Weights of a small transformer language model.
Size: 16 layers, 4 heads of 64 (1 for keys and values), MLP 448 SwiGLU, vocabulary 8192, 10.8M parameters.
Training: a variant of SOAP for these matrices, 201M tokens, 4310 steps.
Each number is 128 + 32 x the weight over its row's rms, rounded and kept within 0 to 255. Layers, rows and columns count from 0. The size above them is the row's rms in percent of the matrix's.

# layer 11 attention query, 256x224, rms 0.0803, rows 42-46,106-110,170-174,234-238, columns 0-55
size [ 63  63  71 111 138  64  65  73 107 113  94 107  90  80  89  86  93  78  99  95]
[[183 108  52 161 167 184 175  88  92 131 121 153  86 182  93 125 171 159 150  90 134 147 155 112  61  92 104  90 113 150 186 135  67 131 116 149  77 106  85 182 107 165  66 117 129 163  72 117 179 158 157 122 150 146 140 104]
 [216  92 208  22 140 121 128  94 193 144 147 127 139  85 123  93 110 116 105 117 109 110 148 136 162 131 156 157 178 167  96 104 153  97 135 118 174 146 141  92 151 167 201 166 135  75 167 161 134  95 117 135 132 127 151 107]
 [138 100 121 108 163  91  85  64  73 167 199  95 101 112 133 142 164 130  98 165 140 139 137 115 110  74 154 151  60 123 156 118 124 138 152 134 113 109  99 162 120 115 109 110 152 107 130 160 155 123 110 118 116 171 149 130]
 [ 62 107  51 149  97 118 191 209 110 102  84 183 109 119 149 170 105 154 100 127 132 186 125 141 129  90 137 177 144 106 131 155 106 116 140 127 155 150 111 126 110 163 122 166 130 116 122  47  72 169  92  88 156 159 126 128]
 [123 141  86  85 167 189 121 110 114 112 169 152 100 124 123 129 105  88 173  37 156 136  94 125  75 140 121 121 119 131 130 160 171 210 132 149 110 114 193  90 126 172  91 138 165 120  95 160 188 126 136  96 193 127 113 156]
 [119 162 121 202 124  93 131  85 154  96 116 168 108 152 161 125 114 147 117 138 155  97 189 161  61 132 102 128 183 212 182 203 157 142 120 163 119 142 125  76 135 126   9 144 103 135 129 134 154 119 170 149 154 101 144 123]
 [186 163 207  98 142 113 143 107 127  93 130 185 124 160 147 130 116 136 108 104 154  81 160 132  84 163 167 153  73 128  98  76 211 145 100  86 111 160 132 162 161 147 137 152 145  97  94 206 148 155  60 130 170 143 144 114]
 [164  94 182 129 156 118  89  48 110 176 187 129 104 168 122 138 148 151 163 170 133 151 120 145  78 148 129 159  52 155 126 116 112 148 116 134 121 114  73 117 130 127  38 180 146 122 125  86 130 117 120 107 118 113 130 144]
 [ 45 100  50 204 133 123 154 232 116 125  82 156 101 153 145 148 152 155  99 164  80 164 105 132 157  84 149 153 131 128 106 153 110 117 114 146 149 122 113 141  54 180 127 121 105 152 110  78 102 166 114  78 128 150 135 170]
 [145 127 138 143 156 212 150 139 126 127 157 132 130 106 144  83 131  69 177  69 152 106  87 143  61 136  85 128 141 132 138 168 148 172 144 160 143 122 183 105 122 120  89  86 113  95  94 184 143 154 159  83 117 114 126 132]
 [112 132 133  91 164 125 179 109 113 154 124 254  87 197 127  94 178 138 137 158 169 141 169 102 130 131 196 125 130 167  51 196 121 119 184 103 136 147 114 152 140 141 119  94 151 114 114 125 145 132  85 166 116  73 117 115]
 [161 116 134 156 148 135 190  87 154 136 155  87 138  98  70  97 142 130 106 124 173 131  98 143 130  84 145 114 142 172 210  96  85 147  69 137 136  99 152  90 135 172  65 131 143  90 113 120 143 119 113  96 167 195 126 198]
 [ 93 124 120 173 121 116 199 111 155 210 125 126 151 162 180  98 149 115 130  56 154 168  92 126  77 151 139 125 142 171 152 111 109 146 142 144  63 116 143 156 135 153  86 210 113 131 123 138 138 116 131 145 141 119 129 134]
 [119 145  68 129 179  91  90 191 112 159  85 153 151 109  84 159 121 114 109 156 124 151  82 110 176 111  89 136 178  86 158  76 134  95 120 156 172 147 107 171  66 108 113 111 120  79  76  56 127 163  90  87 105 150 153 138]
 [140 108 200  62 161 144 163 132 164 155 115 122 116 123 114  48  72  89 120 111 120 174 154 155 134 118 121 123 142 164 107 165 142  91 177 119 158 120 162  95 144 104 161 158 144  83 128 108 104 109 109 104  76 131 119 109]
 [118 127 142 191 163  73 145 141 126  68 122 163 123 184 198 113  78 139 151 155 169 122 112 171  83  88 129 108 153 216 135  87 123 123 109 117 107 149 103 110 120 111  21 167 158 134  84 121 144  81 147 100 155 102 156 116]
 [158 152 184 120 157 137 131 144 187 130 155  84 152 111 101 129 112 154  54 169 121  98 121 154 160 123 119 134 148 148 122  96 124 170 144 100 201 151 122  87  80 139 214 125 143  89 146 121 118 184  81 132  80 101 179 150]
 [106 108 142 115 109 126  81 119  65 211 145 109 168 140 159 155 149 129 167 157 132 120  86 107 138 107 139 137 136 141 144 190  75 191 120  95 150 121  40 170  92 118 136 133 121 122 102 127 161 162 116 128 129  49 149 129]
 [ 21  83  91 168 122 130 134 220 165 137  82 133 161  86 172 140 162 142  89 140 113 155 147 132 148 103 119 144 137 122 123 105  93  99  99 125 168 110 152  84  99 164 131 132  81 135  86  91  93 161  99  62 126 160 146 193]
 [142 114 181  86 159 157 174  98 175 116 139  88 132  89  98  81 135  67 151  68 135 138 107 153  76 123 107 104 163 132 111 123 148 172 163 154 129 109 171  78 113 148  99 132 134 122 102 125 121 155 137  80 178 155 100 140]]
# layer 11 attention key, 64x224, rms 0.0763, rows 42-45, columns 0-55
size [ 70  63  96 115]
[[148 131 117  82 101 134 130 101 104 151  99  93 133  78 132 128  87 128 118 160 140 128  75 127  88 151  85  73  76 154  72 130 122 187 161 132 151 102 127  88 160 130 136 137 149 149 128 120 167  97 100  91  91 112 105 135]
 [126 167 170 156 186 132 152 170  97 126  56 124 150 207  87 147 132 140 189 113  96 131 146 111 149  83  93 153 174  71 174 101 129 133 223 108 133 108 126 112 104 122 102 121 145  87  56 189 110 160  77 161 168 127 184 123]
 [125 130  99 153 152 102 173 129 119 152  33 178 122 187 106 114  82 129 136  98 134 131 133 201 199 167 150 162 130 161 136  82 106 152 141 145 111  90  79  99 147  99  66 124 127 142 142 129 134 114 125 124 145 120 114 118]
 [ 92 144 108 173 171  72  86 165 104 140  89 160  84 145 139 158  95 200  45 147 161 153 136 121 143 129 125  82 109 153 151 145 119 140 121 160 143 150 132 147 116 124 102 162 155  99  95  92 124 228 154  96 109 115 119 150]]